Each number is 128 + 24 x the weight over the matrix's rms, rounded and kept within 0 to 255. Layers, rows and columns count from 0. Numbers have three digits each.

# layer 8 attention query, 128x192, rms 0.134, rows 0-127, columns 96-143
164150175085110136139070140080119133164101141128131135117078164134131112113152124118125155172126129145121132129155132157142115206092130109123162
119133148101129150132108145125174122123126123145109133155068135120101147124088135127115083111158114125124145117142130117135090140078162148122111
127082121149101114131129127170138120126125115132118096150139101138111134117083124146133152125140123094115136122171159101138122093145111116116124
079110126135123127104124150144138131103119122152138123122177107136129123138135137127100129125134123192111102129124152086127142155129164145128127
153110083144154089109122138125077158136113125106126113141145112139137109157138120110116142137069134122167092137141097115127111111087104131107120
140167188146111104121160123109150096136126142175141138131112149111159140141137127106146173108116143140142124126131107107100122147167122121101125
098114135156096158191151143135160139122119134127125166123124116145173132125140127166187119115145142124158158155115100129165133125124125071123116
136155119110098123138140107125116139129134141136121136111124122127104160139131122144113134100112100146142146110121148137154136140161176130164113
131158154153119130133144129175124097100120162118144111101137110118129116124152116188110140128094159152128169130122148120120147122142100127134141
136156142104120118116172115168169101139120148085146102100158137165121131073135124175089123111104155144139136184147137142148107119149101138139090
100119139108129144148124131152131142135154132178120130135096109120142148130138142130160118122151133121114125144129124101079130106112119173143135
101088099126132126158116147087116121131149109122115147120124141133138119103153156141136136165107115163109154156104151143103117105136142094124084
126118147136132131162128152114144161136136148127125098094122129115094118105138115117105115111138119138143119107158133152109163125119105127134114
161142109128130128140134180110143091147130153146140125123116128186132128168133167138144137141133137126143159150090095100134151096112167070112184
146125157163155144110144126113108129118136138137073125168135108116124168135124104126097131113142131096137098135138109146108122147140144177129116
146130186102128109178157140159179134133148146134121122146118136076122134149148138107166112155159187105075173141084170132119149106149099137114132
133109114121136097132196116150172147096114141148137159123178123112112157093116127157130165133130124107134129113101156155135122139103138086177099
127122148065185121134088105141121116102156107131125111129111148145112112131102127165102100121141147105120121102102159150127100138131097155127097
151129084130138132115145177089138095136098162127128102137170151134102141097128104146115116130120104156142106102158100174151118152121135127125124
122127147111091131135115157066145122113118121092150131114143116142119151131109116150094119123122164154104187101142154131126141126106147080145099
148163102142092125125154171156117160097127153110139076112151089101150178123116145121166125133105117158097108121138141162148089163165167158142142
127156142155105165089131104146115133094122130100138138121130091107120143090128124132132174133079127080161117121159094151139124156125137148121143
147152132124130098121107131108140142149141106123114148125122123097177160136133128102159124120103130101163082148128125119144165123120140146150101
120127135128135143110103126127133131118107125141130154160135136159164131129119149104133123152124157084172081075090101121128178182099119152115111
140147099134100128119104121091129138137078127143104151144113157141139145097135135160137162144130087144137116146144103113116134135139131148109124
178147096151154175152141139117123131144122123135102156152085160113146152130129126118143121140093153115145096101136114118115142131131128116152117
119120110126100100163094115190115137139137134128147081102132133143120108158113150139155105115158136130090157111134124126140138135101118155132122
128128124110137191129093103068088103128113144140131145143158167122150115139124159056141101154154110106150090120112084150110110105123147136093137
162119167111091084138096161099081145168120143088115119147148133145164140097123127136125128167083122142175106120164125122136122146126189148146160
158109123188142096139122116103108129103148152093144129111135128088094140083099069127123103122146121127129162145145140115102149093132082100144142
145129126141137209116141158117143095152128143143131142121095125189160105119105143107131137148126132135160104121115111135110120153099138142121164
132098159170133173105108140174115121121099129104155120133119136133135066119143139147154120178151141119100121166074091092114166105136114118109133
136125119119161185154150170091137117144147136099162133145128108096102099122125121105140125114148112127140114133121111133158131139145136149128112
110157094171102125102130143128175148129128110157126139093125129147119129128142133134143144130170129170123149128109154171136122121123087110156111
171148116087077140141115138139117080122136157102114133140103146174154101133119125089088153165127124175148082145120077094108159171146200121148160
165127111122113153117138109128146107124152115096138115162166129141138145113185095134105142123153125130135109100144147124126138168134094112138079
148116105104115127190130133120122125142119160147167074128132147153126122123137113155159150148160153127118096152139125103103138099127097110156121
112145118100056111134164137100113153137083113114108138139114101145143111093138140103151130150108131121141103131140101092125142152109165141161156
129129108135150136107133141136145122177113136136112173105128110127141142130137126106125135168078114115123114146141083087105158118129123138119121
124122136154113113098139130128126113129080115067105068136125115132111124127135145151105161103146116183154128115161190142104124128161102114130118
111133158159168142165138148134163159171162095111145123112101117132163107139147132146127131104128141129149147121120115160161173154129086111121110
123124156109113150123107137150124116130148126163144156122124130111150138121154110131091129129122139115125131167121086138166133109099114131133126
128112121129126112102156064136122102150136119156136113110165112117117117156165137121136111122105113151117152150096118153119138127123109103125127
135152129131109117136133099155144132133164120123094157152109126106123112124121115178145130110154147147135095119097119131131171136118101128088159
081080141114164110148157135152124146118111097124133065120130096104118105136153094131133152133136130139126136106132155136170116131138114128108125
147123160142146132115160096118107127123125140105140156116110113107164167171132114131170124126067155144168142169164123108097119107151142143169129
109141143160118126113138140143094114102157127112138120087102109113138151146170118127133101153125147087112091111110119135108130153112124125115143
145151134138165111134104119124127120107136131185156157114110148150131077132127127105145147112171095112112132080136090100153124136137113134137104
137098133115110127124128119175181102107121115114162132126088074115127133106170103132125099105133131133120166126095148086138146078168101154149109
144106070120118114101124157155118130137121125142110157154133160117109119147120118130148165148130156121128081063160131069129123121093166135105152
136108121171151134185156146138111153148132094150143191141162175126124116139135150103120106121150158126121135119133111131148153147150122130085130
115141167141137112149099132115143097134119159131127115115071122184077145094148156110125130127100126142107121117114162130192146126101132137167125
160126119112093140111154150124097150145107158106101109109144146096145159100134109109148166129082123114100098123139116126137130111161141127072183
130145083146100127140116146118118145145097107128121106113075151164133098120159137123140134105141141068140130088160087096103117164145128126166167
101076109110116131182132109146138135102130133169143115111139105087166163136105145146130134081103141116163136111133177104143109112077114141129168
125143138117089119112117139145179127112120138117080103122118121152095115136136134164128124123132142133125143136121137143115138115164126157107107
092126143129179130099146163118099127178121147100108131133120130126157103082092116102160101127154126076095126134071109140120075147090126136167136
162096116127127124125127102136133146170115123125132158117099118154112118122102120095130142125138161129053142119084096133133134131114117115145142
126162074128118115133130126108106138126085141143121148115121143112136094157109109140103106126086126132126135132125085119095099152156140105133122
161129114133116125096126154108086166126102102120118153144116167156144110121094137102143161121103126106150062116164149126106154176075158125134163
134083088121117142121145120144133127128108120123122137103120113133134142132114088113135158120139149117131129118135105103140127148116155122143141
123132088145119096146109132160185139133133116104136168098125082106144113101148179146120125087159129119156122152124132095082131146155114105161081
152171117126139109108128127114145163143140129082173173138110143126171126143145149151182160144135167117114145100120136115148115147156124135131126
116135108141096131182087156127140153113128158119138137188105138089119117114137158175162150138183099148145146102144116093135163164145149168100130
099150110126130092172151148133161159158142201188128098138145107135129134139123164186116147131132144136108093114119159130158102132110125183121113
146143133128116116127162177136102150127118118111147094124092140133105150154130149092147144159150090128086095117110087091159102117132122130107174
117160130099140125127168120105141128119104125157113125124142080122139134114131126140123131089085149157153139133169154146119124118124139139183121
114113141116121148090165128129135119143165139132180084095138117104155093145080113210169167111134154139145187138160140108136124138156128098110102
118134110105140131173138186178104154102135119100177145082121103098091113132121142154086172143137149142096080138099125052155130122082169150107105
134131132139112130154149160148201112100116108108132165137091076109137082082132127111117140145131126125149147125122146136101129108175120118145071
152108127107172119081130151106112195126127120080134147167146126114130151123084112106155145127118152094142110088138139127085158095150104156107148
147163103119165148089144139151130148160142139128120113092110075141148131124125110150090133109134108121136100174151146100116112119152145095177090
112121136144136103110074069149143119153124106126154152127148141127125116180109092124156111093198113094129102116135096168121093157132103103119164
117178127145138154118135121136114164108112133112146142124094078094111062129119107143160174132137102088114111143143116134119103137121084102123123
065115128095132084142130138127162129136136121166140160108123138124167136096134126128089151096142095173126073118152130145073158131156154139149107
113143097137090112157152209094109133125138163159142118138095182114156150157101182135128095119110162130128112109093139114097136170108099110105172
090145127126137100153125127117130130082093120128144151092141130161163121113108109128137128072150148124133102103113089187145058146128142174145044
119108133126134141126083150139135110134134167138079146126125091096093093153129117149112107148118098128155088145143170149154128104062108144127166
104127120126133146119107085120161152146089139119122090168128112126130124156130117150124089147157116137130118130158112172151132170160125149121142
167112099118143148136144142097104127084149110141086130161139104132152135147099098110128143136110081116155099154142112101117105180114158124122130
101139110098139130082105121141125099121117137148130101113090195083074130172113125096100148116137140135157105102138122114139133141109163097130145
098139130095107115122158110104112106130132125112123127099135182123131142099155121135087124100112129091120130113131155133171118131118133118188081
172123103086142096088140095094135153123134077120125095152158087149157149119131096115108114108123107101137169109125136159116119117116118143105189
170097108077120128103158110179120153114122137159098116116125151132087172100095067158160099148120082131108111147107157144147087124135101134110103
090145093180096082103085149133123139128154129112139119123108126177124139127136122147109137090134144119170131126117150122129182133130115112139160
127107115084125117152096148155126140098114115101162139154153097139085117148107126096144153149122129143106124170135117081086105110137135154098135
135104142130105118129117135151169101134134117107129158166124106140167114125136129102099107064092148141100117096122094091123130120126093119107160
160109174141099130161104159116160123118128120115162133146093100093104186138161163099137126129106136120155100167148115083120122095130151142182124
124136146098124126140128146117151119132109098145142133134143160133132105131115164129154139144115106099097157127120163136124138129147138089120131
125127094124100099078152104109093125136080134124106115125135169139100111117099112108106139119129151181159107074148140159129147119140115160107131
118079151125108098168149114148122154131103094140156134147183142116157125158092103059128082120138152137105120116110145125103128063079120117125128
147151157127141133170110139101098159145076146133175098135122103159115110109114129094149119111117159182112133120162160079114125124125100097119091
144161121130159072061113103138120101160119128151114123147140151165158111116117151146183139151110151075132133133101091154129129147091118120100147
140096157140145138076099162137178098123130140125143156112151126162129120075155145094132117137135144136134118140099121108124134100149115113108177
083117122129119132178146137146107109188138131138126144108143118146115100149127159111116123120112129118166179145140148110095145131057134157144146
102125171117112125128077076119085136131163094114088142149137143137148175095132140141106100133100089128106126138166129138161097153129114171080135
111109110091163164118096094158118104128150105095114108147108123139131172134139096101140162117123158124075075145096141164114169112146156097140131
140096131122169160154103109105118148121102170115141130151139103115078141132165138081096140126158142117136106120175167050147136104125146197135146
136083164109145149104105136130111150146098136116128184173164096140155126154103075105111112152111152171123150148138102104115090145070106130100093
115122123123183152094116106103098132103152101171125160172151117145114106132154150112162127116121139133152136112082133177120132139122089068116086
136138143093149149122121122137115126179139107144098118108115108101141142105136162142139113146109113123110151127112177087138090174134127156144124
117139164100149133135114116156104118129182143117090128137135144162157143091150143141080164117122115110142150092070150139123158142084138185084144
131149117083097144153152149131103160130132106091136139103135170115134115078112137103157147154119110097127119174130139169108090158124163145108158
109092149117135145092108145150115110071151143148115099161131089138071127127158129155140096149124142146078152150134121130106150087109120157166125
171158103126172123151131133119087111151076129179133120192111111112077114155136097138104153155148141137171155094172150118089195103137149142144087
156124099098131109115115132077060171163126132134180123114144180062156110137151148103109106144083157111176133126111122129076107138101139114109122
151205162157172188144139117149125069101129098171132145076103120115064104164115174108099147151092132107164125172107091119144134134126158154159140
141139139087137078114156132116138123137115140142137158142171140091161133136105123116115144131122093149158109133113129140147138155119134138122149
098102079165127101121091103102193123136120137170130109072110089132112113090151095125109149123135140118109139150122150091108133115135152110139119
114094060151119109103134115128128124113115123113130138113142110094124124133156096158161100124095114138163090123143109139155151116116130151153128
137137092091119090145159144122149146099112127146166131127146133158145174122137123098121164158122111151145106135163118135156142089122103104117155
104118173080150112100092115151135129094138111164125142139110154130144123135176137120108146133175137049161169126126111165118122104106091163077096
115180115099107100169121102078152129103080132147114143121107109162145127101123155185107147113097092166143128148178184147114166116056128114117129
156141122142140112116173107164106125147133164158118107110127105127132190124113105140134140126127137131145142116137157163147107110155151136131104
133122206161117160145156115141138106142116131139114170115184128125099153115168116116133112139113171156135108154118104140136115140097135190132161
126106150123095127077133080058117076102153087150098150148137135147118096095115157132111096130099138109119193110111104110078103135141117127113129
097199123144088104109169118125166143143126141111119110131137126123155157104126144168171137147064123121169170112156163127126122110124136107161133
121118160105110160127083129123105077117102108131157092139180130096156101123120153117134106095120133115124157141117115114188100158152147156103116
104125154151103119142181120144067171131169084121136142145194129106147114107119131130129118149107135113110145105145124150123102168161100155080145
122143117133139149147145127095139087135116152157100174119080072182149117090124124128144072119128161082114185094142083067155140117126168142120132
124115124074209120117107136117179169128138079094135143145154142145136150131101098123088070111127105172077173123122127138079100137155137139131129
143139163144151120155174116158128091118130164128085149160115132091105120148135099119157102131131162135094094107134134094123120096142143135083169
110170162157185136137141133118151076130141102114099114110141127098129076163141108151106134116098146158148084112119166063128143104103106139143078
118155151113104120108141140131108156159178142072086129087167162137141103164153132131161158145121133086149083124097146208150122183167122067095174
113101124119174132155080124153118128112150142067146126133095147164177116159162135097117126155107117101090114147125161120102122088164145140098147
120147150101157141129163109077154105122173146145133124117112091142118112122099125110137152131151123103131125126096167116139149094139123136178140
112094136110157114144096147121125103078153094124113141120138095160101137154122156142115143108105092111134101118138145158123154133112130130138126
086093160076167117077185141157130130118089130156128101121135157091171149117153097130157155161106097136126141096167101158142107141148106155131172